From a checkpoint of a small transformer trained on Wikipedia.
Architecture: RMSNorm before and after each block, rotary positions, biases on query, key and value, tied embeddings, attention and MLP in parallel, capped logits.
Each number is 128 + 24 x the weight over its row's rms, rounded and kept within 0 to 255. Layers, rows and columns count from 0. The size above them is the row's rms in percent of the matrix's.

# layer 4 MLP up, 384x64, rms 0.258, rows 223-322, columns 0-31
size [ 99 120  91  97  89 102 102 108  96 105 108  95 100  98 103 107 109  96  85 106  92 108 104 102 101 101 108 101 102  83  93 108 100 101  94  86  92 100 100 100 117 105 105 104 113  97  96 112 106  93 104  99 103  87 110  99 102 101 103  91  93  88  94 102  93 100  92 105  96  89 110  98 104  96  99 103  93 102  99 106 110 105  82 102  95  92 104  94  90  97  99 105  99 103 110 100  94 103  92 105]
[[135 157 106 104 162 120 165 156 147 107  79 178 123 120 119 162  91 166 107 164 129 149 162 141 141 124  93 161 150  83 114 129]
 [ 93 136 108 155 115 114 115 137 103 111 146 168  78 111 113 112 121 172 163 134 121 139 173 136 138 105 101 186 128 103 119 124]
 [ 83 148 151  87  96 146 120 153  92 100 170 161 131 188 112 106 148 113 118 107  79 129 107 131 125 135 103 132 175 116 129 112]
 [106 112 112 121 141 173 140 121 123 117 126 148 156 124 115 180 137 153 144 116 199 126  97 147 148 142 137 106 128 144 156 123]
 [138 166 136 126 130 121 170 125 127 144 175 142 131 143  96 114 164 142 120 100 134 159 121 127 148  98 169 128 145 142 144 133]
 [105 131  89 118 152 140 160 131 112 126  69 118 112 111 131 101 105 155 147 123 151 135 108  86 128 106 116 140 107 120 152 135]
 [124 163 137 111 114 112 164 117 120 125 135 119 143  95 141 127  92 100 164 152  96 110 129 117  99 159 130 125 174 141 178 108]
 [143 107 151  86 128  81 116 126 149 128 125 179 145 144 129 142 126 119 179 109 124 161 156 116  83 160 136 141 183 121  98 115]
 [125 133 155  80 117 135  90 144 125 123 122 125 109 164 126 120  97 133 109 154 146 134 144 127 150 175 131 148 136 116 158 106]
 [120  87 150 136 102  87 115 111 148 161  96 134 114 131 164 190 118 109 125 124 118 148 155 110 101 117 122 123 156 171 137 161]
 [153 147 128 123 178  58 114 161 132 116 127 128 153 100 161 124 103 124 143 156 132 105 110 131 125 136 112 145 149 124 170 117]
 [126  93 175  97 111 126 115 160 129 135 127 126 162 148 150 163 116 112 185 157 103  95 120 139 188 136 155 137 133 147 128 130]
 [101 113 107 107 137 114 133 139 158  98 126 156 114 158 124 126 133 152 122 144 140 140 100 140 137 168 144 132  92 144 115  99]
 [126 129 116 107 119 159 109 121 110 140 115 155 131 133 166 115 141 167 125 148 111 132  84 137 135 134  95 139 154 106 137 120]
 [129 112  91 136 151 162  73 147 143 151 164 124 134 153 129  99 102 144 118 113 120 129 121 140 111 133 125 169  88 118 155 136]
 [127 125 128 143 112  99 141 125 124 108 113 143 111 163 135  99 102 158 162 114 155 137 132 129 135  79 117 161 156 137 102 138]
 [146 144 163 147 174 110  84 145 116 149 128 129 149 116  60 125 108  85 129 153 129 153 138 148 146 164 158 119 112 150 169 156]
 [ 98 154 126 139 109 115 107 147 140 150 129 126 146 127 115 163 136  91 179 155  94 119 121 150 104  97 130 134 167 107 188 142]
 [132 127 175 134 162 144 103 135 140 101 137 148 176 110 131 141 122 145  93 103 142 156 120 147 165 154 123 135 114 171 185 152]
 [100 146  90 116 142 123 103 142 133 127  93 206 106 113 147 116 178 155 137 113 123 148 154  96 135 133 108 111 124 124 149 131]
 [ 97 113 156 139 148 144 109 149  97 174 146 116 106 133  95 107 106 129 145 132 177  96  79 145 157 112 130 111 153 117 106 124]
 [125 122 120 105 114 120  77 101 134 137 156 131  94 125  93 142 140 105  99 131 176 134 139 135 123 111 116 146 137  91 138 106]
 [ 77 126 125  76 106 129 100 102 156 147 155 135 121 135 120 114 125 159 101 134 109 117 159 140  97  97 160 124  85 122 146  76]
 [107 128 119 117 139 155 107 111 152 128 107 126 159 163 146 117 127 131  93 115  98 112 160 161 145 149 113 116 121  99 179  86]
 [104 131 130 163  95 116 151 127  70  88 122 153 132 135 181 160 134 113 117 139 138 127 143 176 158 157 116 144 177 132 118 161]
 [151  90 130  81  99 139 120  92 128  87 165 175 135 109  71 147  78 108 107 122 151 158 134 133 152 128 152 112 130 147 191 123]
 [145 127 132 109 132 110 141 127 132 152  98 163 149 127 130 152 159  47  85 127 128 155 134 116  98 101 134 141 124 122 109 110]
 [135 115 128 104 129 156 154 136  83 142  99 113 106 146 104 118 106 142 128 102 148 129 106 136 110 126 123  96 124  97 126 122]
 [158 133 137  96 134  87 139 107 105 111 151 129 147 112 137 145 109 112 165 152 168 108 161 155 146 125 128 153 163 127 153  96]
 [124 158 136 120 135 102 104 137  97 126 133 108 164 135 115 119 132 167 144 108 170 117 102 114 142 116 174 163 111 155  66 125]
 [134  77 152 125 113  96  98 130 123 127 131  89 134 113 109  93 130 147 138 127 112 148 130 144 190  96 120 125  95 134 143 127]
 [152 139 107 128 155  64 119 127 129 125 136 107  96 140 135 175  95 137  94 149 113 157 120  79 146 100  99 180 154  94 137 110]
 [112 110 105 123 147 109 148 105 139 141 181 167 160 141 129 129 150 122 148 167 140 151 112  99  87  84 140 124  64 154 167 124]
 [ 96 127 104 124 145 161 137 158 139 106 152 161 153 104 117 137 118 156 117 157 126 181 138 166 107 153 101 140 171 112 150 183]
 [165 132  90 121 141 112 135 118 123 155 136  99 220 147 133 153 133 140 146 122  99 143 140 111 120 134 146 121  60 129 141  85]
 [ 87 126 157 116 124 116 132 137 104  75 134 123 149 144 118 166 109 107 164 131 162 147 114 135 173 164 106 113 108 101  92 149]
 [ 88 156 132 120 144  75 107 130 162 169 137 136 106 167 148 140 128 136 142 121 121 123 138  95 191 121 103 168 128  97 102 128]
 [155  87 109 153 156 127  84 171 129 127 102 109 131 115  94 139  89 154 153 171 111 150  94 131 111 162 117  92 135 111 140 153]
 [140  96  86 134 130 113 125 179 136 149  93 125 169 205 118  78  86 161 156 137 111 136 135 116 109  94 122 125 137 151 117 143]
 [147 133 145 141 143 141 133 108 135 108 147 116 120 106 110 154 130  62 159 128 177 154 116 147 161 138 163 165 117  97 127 118]
 [148 138 109  90 112 161 116 147  87 134  63 167 103 115 156 129 127 122 141 114 134 191 135 143  79 151 147 159 122 112 123 128]
 [ 97 163 135 137 117 135 135 126 128 142  82 158 124 120 126 141 142  82 113 149 138 114  88 109 130 120 126 126 152 109 117 101]
 [107 138 101 124 153 106 129  79 104 139  93 105 161 137 158  98 115  86 109 104 135 125 162 152 151 132 147 136 108 111 105 172]
 [138 126 150 115 132 107 139 185 168 113 117 134 117 159 106 149  80 138 153 120 140 128 122 138 184 194 118 146 111 170 118 139]
 [130  97  84 111 109  97  98 118 143 151 117 134 176 124 161 136 174 110 156 125 143 122 123 116 118 117 110 110 140 128 114  99]
 [ 68 168  88 123 116 141 139 167 123 155  84 138  80 135  99 128 139 112 155 139 101 142  88 157 168  96 154 148 105 130 118 121]
 [151 201 129 143 125 132 106 136 141 118 141 126 104 191 140 124 118  83 107 148 128  91 109 124 152  92 129 123  89 145 116 128]
 [101 136 105 133 120 105 111 114 125 181 162 101  91 126 104 102 143 135  79 154 130 140 116 134 120  92 146 138 102 116 149 103]
 [106 114 158 128 120 105 112 133 100 114 150 127 122 109 156 151  99 101 120 170 154  92 126 146 135 106 110 136 128 153  84 154]
 [137 119 146 101 146 120  82 142 136 153  90 145 172 110 136  85 123 109 133 140 120 155 161 165 125 157  98 155 140 138  86 170]
 [124 105 123 136 101  94 125 158 104 130  60 134 134 111 122  95  95 124 121 132 153 106 104 140 127 127 109 108 116 133 121 142]
 [139 159 122 113 163 124 131  83  80 109 106 115 131  98 126 128 158 122 117 132 101 115  66 104 143 102 142 122 111 150 167  97]
 [132 116 124 147 164 100 147 141  80 136 100  91 155 178 141 128 103  77 110 142  94  96 170 106 120 103 154 164 130 170 114 102]
 [105 154  92 151 115 138 143 124 127 169 139 117 131 158 139 144 159 134 144 100 152 139 152 148 122 121 119 148 123 127  98 109]
 [108 150 109 131 158 110 141 167 145 116 103 165 144  98 112 149 105 162 127 129 130 155 144 144 176 150 138 156 163 135 138 108]
 [108 116 121 112 109 148 133 110 140 143 113 113 123 151 151 105 169 108 142  98 114 122 161 190 125 110 122 140 140 175 150 114]
 [119 128 130 125 108 149 173 108  76 181 157 102 139 108 154 106 136 128  84 123 180 102 109 124 176  99 131 148 170  68 142 142]
 [129 126 150  93 115 124 124 141 123 110 140 164 103 131 130 159 170 110 108 157 118 113 125 143 103 134 106 118 197 138 130 182]
 [159 104 119 103 102 123  86 135 179 153 122 115 135 156 153  99 159 121 152 123  81 116 118 168  86 141 104 126  91 151 125 108]
 [ 79 110 132 130 168  94 107 160  86 135 142  89 111 137  97 147 155  77 149 127 152 111 107 137 128  95 184 116  94 120 120 101]
 [ 69 178  98 106 141 140 128 159 107 135 113 102 140 126 100 158 105  93 182 140 129 146 160 116 111  89 107 110 128 107 109 124]
 [154 155 119 132 109  83 161 146 117 116  99  99 154 156 133 129 154 113 128 109 179 166 129 131 120  74 116 147 144 111  94 108]
 [146 136 111 129 117 167 132 132 121 157  94 166 152 163 142  98  83 136 113  81 113 108 150 136 154 110 109 146 157 131 150 151]
 [141 117  93  83 163 105 119 173 122 136 130 130 103 172 107 119 168 126 117 130 145 130 122 103 132  64 129  96 144 155 132 113]
 [ 94 120 122 121 157 113 116 136 148 154 116 160 131 150  97 155 102 130  88 127 161 158 148 124 116 150 118 134 116 122 113 111]
 [131 111 158  78 113 145 120 160 141 117 142 187 103 118  95 103 131 116 145 123 137 198 129 120 120 165 122 129 143 145 163 107]
 [132 100 122 132  99 101  76 118 106 144 113 117 131 130 170  84 157 139 160 104 119 126  97  92 155 134  80 169 103 138 126 161]
 [131  93 125 155 182 113 168 126 138 124 131 155 164 126 163 176 120 145 144 150 119 145 135 145 109 119 135 132 106 111 132 136]
 [127 145 131 137  94 138 134 126 154 108 114 115 132 133 174 128 115  74 155 198 105 134 162 129 139 110  75 145 116 136 146 103]
 [121 113  99 102  96 102 139 124 141 124 133 149  96 163 137 100  95 113 141  79  82 102  97  88 125 120 139 143  80 138 159 109]
 [ 68 118  97  79 131 101 104 124 106 119 104 131 103 151 143  96 152 170 113 165 127 129 144 142 110 120 144 115 147 118  96 142]
 [128  99  91 104 121 154 161 161  99 141 109 147 132 131 195 134 137 159 160 103 124 107 136 114 125 129 132 137 127 139 146 134]
 [ 87 151 109 162 127  84 123 142 121 108 150 130 105 151 108 139 122 137 134 166  98 180 119 136  96 141 170 150 179 130 140 141]
 [127 123 138 117  98 156 114 105 136 125 142 112 148 150 128 154 117  94 118 165 129 132 145 125  67 144 113 135 110 114 150 154]
 [ 89 123 147 109 169 168 129 145 100 103 114 122 124 105 133 158  99 149 125 161 136 135 109 155  89 155 140 121 118 169 102 149]
 [147 114  97 115 142  72  98 119 135  92 144 108 149 145 144 138 109 179 116 116 148 207 160 142 113 140 119 134 112 136 121 120]
 [113 106  94 135 127 123 132 106 121 179 108 149 172 119 118 129 147 131 177  88  94  96 120 126 156 133 158 119 157 150 149 134]
 [123 123 123 126  82 136 130 100  95 155 129 127 117 114 132 159 138  77 140 103 170 119 125 130 114 117 161  84 126 149 142 105]
 [101 138 146 108 131 135 117 137 146 147 136  83 130 126 165 149 100 107 132 138 131 123 135 127  94 104 154  75  64 121 133 144]
 [111 166 159 112 119 144 168 138 111 164 164 119 179 133 140 118  92 101 140 130 116  93 104 131 160 101 149 138 143 112 159 125]
 [112 111 108  99  92 117 146 154  86 134 138 123 122 184 146 150 158 113 113 106 121  86 137 155 153 116 168  86 172 119 109 111]
 [104 149 151  70 104  98 129 168 119  97 146 130 137 103 137 126  94 118 176 166 128 102 138 138  88 139 141 139 155 119 120 157]
 [204 110 115 129 106 100 148 119 126 125 140 115 111 111 114 151 142 131  95 128 178 156  91 144 142 126 123 121 137  91 136  71]
 [118 134 139 108 112  94 121 132 115 158  73 120 112 125 132 156 137  98 152 165 115 159 126 211 112 150 109 102 140  98 122 135]
 [ 86 113 121 164 107 101 121 140 109 139  80  98 127 144 141  94 102 176 111 120  81 152 140 130 200  95 128 164 111 136 150 112]
 [132 138 137 107 112 131  97 114 144 113  80 170 163 116 155 141 119 139 115 173 121 120 104 153 128 146 140 124  95  93 113 110]
 [134 155 136 131 137 127  85  97 143 126  93 109 145 145 138 125  86 131 137 138  92 161 131 156 128 124 116 132  77 177 139 116]
 [144 106 104 124 149  93 177 119 125 154 128 151 186 127 104 167 130 159 110 139 103  93 134 124 102 129 136 123 142  90 126 100]
 [127  90 197 142 140 141 105 145 138 169 144 156 152 103 120 165 154 140 111 158 124 131 111  97 153 133 103 158 130 152 135 184]
 [140 151 113 132 133 145 153  95 113 110 103 105 168 116  91 124 158 121 107 134 181 125 116 154 150 128  92 119 123  83 129 106]
 [126 119 134  98 163 120 146 139 141 166 153 188 181 128 175 148 128 115 113 159  88 112 147  97  74 161 112 154 147 108 139 119]
 [131 133 124  93 137 110 136 105  96 145 126 135 119 143 119 109 121 146 103 123  90 126 139  85 161 144 114 147 136 122 124 127]
 [130  87 128 121 174 116 135 153 110 145 127 127 148 159 134 124 132 150 102 111 146 118  93 123 147  96 116 124 107  86 154 121]
 [115 138 118 121 133 111 179 139 157 132  83 104 132 126 110 176 133 129 137 136 120 101 154 116 123  87 117 115 151 140 151 151]
 [171 100 100 103 122  99 141 128 149 121 104 138 179 153 142 121 127 119 160 135 135 154 143 152  84 127 128 123 132 137 131 107]
 [150 106 103  91  75 165  97 137 112 113 100  98 125 161 174 143 120  98 131 165 134 110 148 142 109 146 135 131 164 136 113  99]
 [ 77  92 126 127 121 133 122 148 129 107 116 156 141 151 167 101 137 130 170 128 154 136 143 143 177 178 132 157 113 122 128 179]
 [128 114 166 149 170 134 145 105 119 153 104 105 138 108 153 148 145 130 123  79 122 143 156  88 150 175 141 164 129 106 110 123]
 [103 128 103 146 115 143 133  85 148 146 173 126 121 128 126 132 101 201 129 161 105 137 108 149 133 139 155 147 120 104 147 125]
 [136 126  71  93 121 116 152 153  98 151 127  90 148 136 173 110 125 172 172 109 134  89 157 164 153 146 131 114 108 134 132 151]]
# layer 4 MLP down (transposed), 384x64, rms 0.096, rows 223-322, columns 0-31
size [ 88 106  88  93  79 120 103 107 110  98 126  97  93  93 106 110 118 102  87  94  86 116  90 102 100  92 108  82 119  77  86 101  99  91  95  88  84 100  86 103 115  91 115 101 116  90  89 106 105  86 102  92 119  97 109  97  96  88 104  92  90 101  94  98  84 101  86 102  92  95 118  95 100  96 111 104  75 110 102  99  89 109  78 100 100  87  97  94  90  76 103  98  96 118 116 107 102 104  78  99]
[[149 118 121 137 128 147 157 106 133 122 138 117 118 144  89  97 143 122 161  92 144 135  92 107 114  85 150  86 181 149 153 108]
 [151 105 137  94 176 106 151 124 141  95 135 153 162 144 107 123 125 121 158 154 176 140 107 110 129 143 119 145 148  94 131 119]
 [173 132 124 150 161 109 115 128 148 129 128 146 165 140 154 125 112 169 130 164 130 123 123  98 137  78 116 132 102 107 125 100]
 [114 148 135 137 133 100 151  80 131 105 161 157 154 112 136 142 148 140 121  99 107 109 155  88 101  97 113 142 125 130 112 141]
 [147  74 143 107 117 145 101 127 132 163 122 131 147 157 123 143 133 116 169 157 166 101 120  91 113 126 102 153 142 124 143 127]
 [136 127 103 137 104 129  81 165 151 140 126  78 167 171 135 169 124 116 111 164 119 142 145 155 107 142 136 136 127 192 143 121]
 [138 125 112 120 149 109  84 107 166 157 149  80 143 166 136 120 100 135 126 141 127 130 130 107 112 116 131 132  96 120 123 121]
 [147  73 135 100 128 134 144  56 109 105 131 100 145 134 129 140 111 145 155 140 121 155  98  79 144 123 106 127  89 130 120 164]
 [133 135 134 173  97 158 126 115 167 110 142 157 142 130 105 108 125 109 127 114 142 135 121 117 123 105 158 126  76  86 101 173]
 [140 171 147  93 177 140 123 101 160 104 146 138 147 117 101 156 130 127 151 110 116 134 112 166 183 140 157 142 131 136  69 136]
 [132 124 124 186 114 127 116 153 151  85 127 150 109 170 145 148 132 100 144 137 146  97 121 127  80 147 126 107  93 146 110 139]
 [132 149  97 165 102 146 117 130 131 131 100 126  85 115 132 130 115 110 134  87 172 143 127 110 148 168 116  81 169 140 118 115]
 [137 107 103 179 106 103 117 160  57 200 136 144 120 116  90 124 121  94 153 126 130 124 139 102 119 114 164  97 108 124 161 128]
 [161 124 127 160 120 144 115 138 121 105 108  58 132 149 138 119 111 135 107 152 133 109 118  96 147 101 137  94 134 133  96 142]
 [118 141 151  93 164 122 125 139 122  81 127 135 142 163 127 119 136 154 136 130 134 106 103 121 171 136  61 117 123 148 113 127]
 [134 128 145 117 153 154 142 122 131 162 150 136 159  94  93 114 160 131 156 135 137 135 131 111 121 175 137 144 138 111 125  84]
 [113  93 107 156 161 125 155 142 136 159 182 157  86 120 136  81 127 127 119 142 137 121 128 135 182 126 129 135 147 135  80 100]
 [163  95 138 178 135 111 151 137 104 128 130 139 132 146 148  91 150 162 144 107 155 131 125 122 137 134 150  76  83 107  91 155]
 [115 163 133 140 140 129 127 125 163 163 111  82 121 123 125 115 137 136 159 112 112 154  97 118 154 106 112 133 181 126  64 158]
 [118 133 139 114 120 100 154 112  99 121 187 123 108  78 139 149 135 122 149 163  88 137 116 126 156 167 107 134 104  88 103 138]
 [139 162 109 117 135  91 140 125  66 139 124 131 113 125 146 151 135 146 110 115 130 146 122 154 113 109  91 152 186 105  90 151]
 [ 91 138 133 105 123 129 156 137  93 127 126 109 111 153 193 130 115 149 143 107 114 106 163  93 143 128 130 118 107 190 147 114]
 [149 145 156 165 123 168 151 147 113  88  97 135 137 112 134 140 112  90 145 102 112 112 101 123 158 159  94  77 177 118 106 159]
 [155 137 130 130 125 143 113 130 168  76 123 121 142 159 113  94 108 151 149  93 139 117 149 131 137 197 116 154 127 108 105 174]
 [188 111 122 125 125 120 128  99 139 149 122 110 133 140 141  82 112 165 103  95 116 107 134 101 167 107 116 106 119 158 124  87]
 [137 121 136 137 101 158 128 126 185 149 146 120 111 113  84 110 157 133 166 116  99 156 119 117 107 146 100 146 131 159  72 139]
 [ 79 155 135 174  83 134 116 123  94 108 127 110  85  93 138 124 129 157 129 148 102 131 142 131 125 133 104 104  89 134 103 163]
 [151 164 140 142 117 131 149 117 164 107 147 128 136 131 168 131 154 131 135 123 151 122 157  93 127 133  72 140 124 127 109 184]
 [101 146  80 159 124 120 118  88 140 133  94  90 122 172 148 130 112 118 101 129 108 166 132  91 102 166 172 113  99 134 145 118]
 [129 139  83 132 113 133 124 106 148 136 157 123 125 105 167  87 108 143  99 155 136 151 167 129 150 174 109  99 117  92 160  94]
 [117 140 115 122 140 157 112 141 128 141 136 125 124  88 117 143 125 125 153 132 152 165 139 136 113 146 124 131 165 117 131 146]
 [149 125 133 118  80 139 127 103 138 120 109 134 143 156 129 105 170 117 177 123 154 170 173 166  85 135 107  97 114 143 134 126]
 [171 159 129 160 131 130 139 154 156 135 127 129 176 145  67 121  90 131 110 121 117 142 134 152 168 166 141 112 120 145 119 172]
 [126 126 136 135 105 104 129  78 106 133 127 111  96 116  93 111 164 111 128  97 132 116 112  89 130 118 137 128  60 149  79 134]
 [127 138 143 180 193 164 158 131 122 154 139 107 110  73  92  95 104 134 149  92 112 123 141 116 105 125 142 134 182 114 116 145]
 [129 155 115 141  99 109 169 106 129 119 142 122 137 127 105  88 163 124 103 152 133 182 133 140  94 130 125 129 108 131  68 170]
 [152  86  99 164 131 138 142 127  69 139 124  98 125 107 113 141 143 125 159 155 138 116  86 139 102 103 120  51 176 126 146 121]
 [106 119  88 101 141 114 166  64 103 113 148 112 130 142 132 143 149 119 124  84 124 143  93 124 144  97 118  94 135 167 122 164]
 [129 140 178 117  85 156 116 149 121 148 128 150 155 141 156 125 135 124 114 124 108  94 135 166 128  86 143  89 151  96 147 119]
 [100 116 175 103 127 103 130 131  90 151 140 131 131 154  97 145 139 154 119 157  92 128 149 153 134 119 142 156 147  95 133 178]
 [152 153 143 153 136 131 137 133  99  81 103 181 141 156 134 131  85  99 149 107 131  88 138 138 126 137 135 135 125 156 113 104]
 [146 105 122 103 151  97 127 129  99 153 150 110 176 127 120 128 132 119 132 114  59 137 135 129 114 134 154 100 148 136 133 111]
 [127  83 161 159 131  85 119 139 107  98 132 138 129 157  88 143 137 131 108 148  88 147 112 112 118 147 112 129 174 151  87  88]
 [109 109  81 147 109 109  99 118 141 109 171 103 138 127  90 133 163 129 159 139  87 107  88 144 117  90 156 103 132 132 151 118]
 [128 120 143 109  86 132  96 171 145 145 167 131 130  84 141 135 129 136 105 114 106 139 123 131 173 121 145  80  98 142  95 132]
 [129  96 132 154 152 134  91 132 149 129 122 144 182 121 137 150 105 111  93 115 118  94 111 115 132 141 116  87 176 137 135 143]
 [135  79 132 160 147 139 151  79 112 117 113 124 110  90  93 158 152 174 162 127 156 137 147 116 109 128 132 109 126 126 174 113]
 [143  91 138 113 109 127 167 143 150 147  97 157 137 151  90  98  99 174 156 133 144  68 107 155 128 138  88 140 148 138 131 101]
 [124 124 147 163 121 116 118 150 102 159 111 105 129 102  83 103 104 100 113 113 146 138 134  64 132 136 148 147 131 130 140 135]
 [107 134 137 136 155 197 132 137  98 126 157 110 133 135 111 121  64 139 139 118  99 128  93 110 145 101 119 130 132 135 134 162]
 [ 92 112  80 109 163 146  98 174 124 146 130 129 131 103 136 129 109 114 113 166 164 137 119 130 128  87 141 134 165 144 114 160]
 [ 95 132 114 149 119 144 117 118 120 127 112 134  74 125 115  97 124 146 144 127 177 105 171 126 134 136 123 127 113  99  90 132]
 [130 129 130 149  57 176 161 122  95 149  97 123 120 174  86 137 134 126 106 134 107 139 157 123 148 130  83 138 124  91 149 151]
 [130 123 161 145 112 134 134 100  99  95 131 132 103 120 165 119 119 134 115  77  97 118 109 118 139  76 117 122 150 104 128 118]
 [151  90 137 139  94 160 149  94 117 101 148  92 115 129 159 103 155 113  94 139 103 130 125  97  90  97 162  98 123 137 148 141]
 [122 166 125 119 145 146  93 125 173 124 150  72 136  95 143 132  91 144 120 109 106 148 150  83 110 142 141 108 126  76 111 124]
 [122 105 117 123 120 100 132 156 130 104 119 170 114 172 150 166  98  99 182 145 112 126  82 145 147 116 106 122 107 151 125 129]
 [160 108 131 127 129 111 112 122 128 141 124 118 171 154 152 114  78 142 156 169  90 140 159 111 158 112 130 176 123 145 107 110]
 [140 130 132  87  89 134 131 146 123 113 133 121 134 128 100 105  84 128 117 153 119  71 158 145 145 157  83 125 155 133 146  92]
 [126 165 139 134 156 141 184 128 109  98 130 162 139 154 110 140 126 120 132 118  70 122 109 143 114 127  80 112 104 130  84 149]
 [143 120 111 100  91 127 130 122 157 111  95 152 147 130 128  99 118 125 136 127 121 121 115 157 128  91 105 114 164 123 151 100]
 [131 143  88  96 163 138 102  76 130 145 122 131 114 134 130  93  84 139 152  93  77 129 148 134 114 119 123 145 120 139 163 112]
 [113 142 180 159 147 122 134 119 108 135 102 103 139 144 100 110 113 124 100 137 106 117 126  93 121 146 161  91 151 156  99 115]
 [104 108 140 161 149 101 148 137 114 102  93 166 158 127 131 129 102 132 150 107 140 134 119 135 107 157 114 174 118 140 162 164]
 [ 98 131 162  92  75 145 119 114 127 122 148 121 100 115 155 142 120 107 120 118  97  88 133 136  97 117 133 112 152 131 105 128]
 [114 151 124 144 148  98 111 146 140 100 110 114 161 113 115 146 131 127  78 180 129 110  87 114 158  95 107 152 112 118  95 171]
 [143 154 148 115 125 150 167 127 120 114 149 146  82 125 123 172 124 136  77 164  94  93 127 115 132 161 150 137 123 113 136 108]
 [144 110  93 134 132 155 119 133 116  88 126 122 142 159 147  77 139 102 147  91 101 157 135 108 154 133  88 106 134 151 136 124]
 [ 68 120 120 128 118 107  75 104 119 145  92 131 131 125 139 100 109 183 120  79 143 177 178 108 126 128 170 118 109 140 129 140]
 [124 186 123 125 107 143 131 123 129 173 147 124 131  97  99 131 187 149 140 151 146 163 138 137 156 155 178 138 139 108 135 111]
 [ 92 122 140 103 145 145 146 129 149 106 147 139 152 136  79 110 133 122 139 118 127 122  71  65 130 126 121 129 170 146 129  99]
 [156 116 107  92  97 127 156  99 129 123 116 133 162 132 141 136 130  89  69 151 133 142 109 168 108 140 119 137 111 101 135 117]
 [178  82 143 140  90 118 157 119 105 136 120 141 113 133 143 120 127  81 165  99 146 102 127 105 160 124 100 108 118 135 118 133]
 [103 108 131 131 142 109 130 157 126 123 163 110  88 109 127  96 133 156 128 140 154 104 115 109 140 125 176 127 120 137 110 154]
 [ 98 146 128 137  94 136 142 140 149 168 142 123 133 133 144 150 189 152 114 120 122 124 154 112 148  66 119  93 156 111 154 106]
 [154 160 119 122 141 100 132 135 105 170 152 146 119 107  87 100 139 172 163  97 118 143 163 106 141 178 156 111 168 158 131  99]
 [139 154 141 120 176 102 123 111 139  99 137 124 157 124 160 123 104 108 153 156 170 152 129 123  84 180 115 153 128  83 119 120]
 [118 126 133 110 102 163 113 145 114 110 102 138 117 102 130 105 187  84 155 207 106 121 137 129 101 184 159  59 118 118 151 103]
 [123 118 162 158 175 141 153 106 145 125 121 179 144 105 119 157 111 118 154 138 124 127  82 111 114  84  99 130 180 113 175 134]
 [121  99  81 148 103  94  62 147 155 136 116 158 144 135  94 130 159 112 143 117 133 129 134 148 104 132 106 154  98 151 113 151]
 [129 133  76 179 132 124 164  80 151  92 139 142 136 121 170 117  99 164 135 107 100 109 130 112 123 130 117 150 124 130 143 113]
 [110 106 110 158 118 145 126  85 158 131 106 162 133 127 106 128 154 121 102  88 140 140 107  75 162 119 143 145 134  98 110 122]
 [ 61 151 128 130 115 118 149 133 110 119 105 164 170  75 111 114 117 128 159 124  87 111 154 130 171 133 121 114 138 107 101 158]
 [150 101 159  94 101 144 129 116 136 151 112 126 120 113  94 115 155  86 103 126  76 112 144  57 112 143  72 138 134 152  98  91]
 [175 143 146 139 187 150 108 127 137  83 143 142 134 109 116 127 139  81 167 148 145 118 129 164  91 161 125  87 149 112 152  86]
 [121 127 131 199 117 107 139 155  90 131 125 122 148 133 112  98  70 104 115 123 124 124 148 137 148 155 157 112 142 100 144 141]
 [113 143 115 112  97 100 154 142 146 136 153 126 109 145 128 153 109 136 144 106 112 134 135 118 154 107  84 123 147 128 130 141]
 [122 161  68 100 124 131 109 113 116 157 150 112  94 107 147 121 122 133 143  95 180 169 103 152 113 133 144 122  91 138 126 142]
 [133 127  88 191 131 143 150 119 135  84 144 117 128  99 124 135 118 158 153  93 124 149 133 119  86 137 119 161 137 139 100 123]
 [147 119 171 103 119 120 138 159 138 109 149 143 122 154 148 115 108 160 143 141 126 118 146 142 136  99 148 132 152 108  99 116]
 [127 157 180 144 126 119 122 146 129 153 149 122 113 139 135 160  95 182  93 104 112 154 123 101 139 119 132 117 100 155 116 102]
 [117 137 118 128 119 127 141 143 172 150 125 146 153 117  96 120 110 123 151 164 159 160 110 136  99 123 107 159 154 134 190 143]
 [160 136 123 148  83 128 166  91  95  91 154 193 129 102 129 122  91 153 126 141 142 153 114 123 101 158 104 119 105 104 136 135]
 [114 166 154 146 160 120 100 161 133 123 132  94 127 113 122 103 159 143 137 102 169 144 133 110 125 129 175 153 138 166 131 100]
 [ 80 119 129 132 162 179 139 191 126 143 101 164  96  51 109 122 146 114 118 111 115 112  98 127 129 120 134 108 153 115 146 150]
 [151 148 120 163 167  96  99 188 101 130 117 117 137 119  82 109 127 121 148 108  84 114 152 110 104 135 131  80 108 121 124 114]
 [157 174 101 125 112 128 142  93 104  90 141  98 120 127 103 157  93 145 131 117 134 118 145 101 149  95 131 132 166 155 138  79]
 [112 191 124 109 143 117 115 145 157 131 152 114 126 158 154 119 128 100 108 128 118 166  92 164 177 111 124 139 123 131 143 109]
 [154 116 161 121 123  88 102 131  93 136 132 144 156 132 128 128 126  73 141 135 161 158 120 111 127 157 117  99 132 114 128 131]
 [117 102 111 112 138 121 147  94 157 126 125 159 157  78 110 143 129 101 119 147 134 107 137 110 115 103 114 136 148 138 112 147]]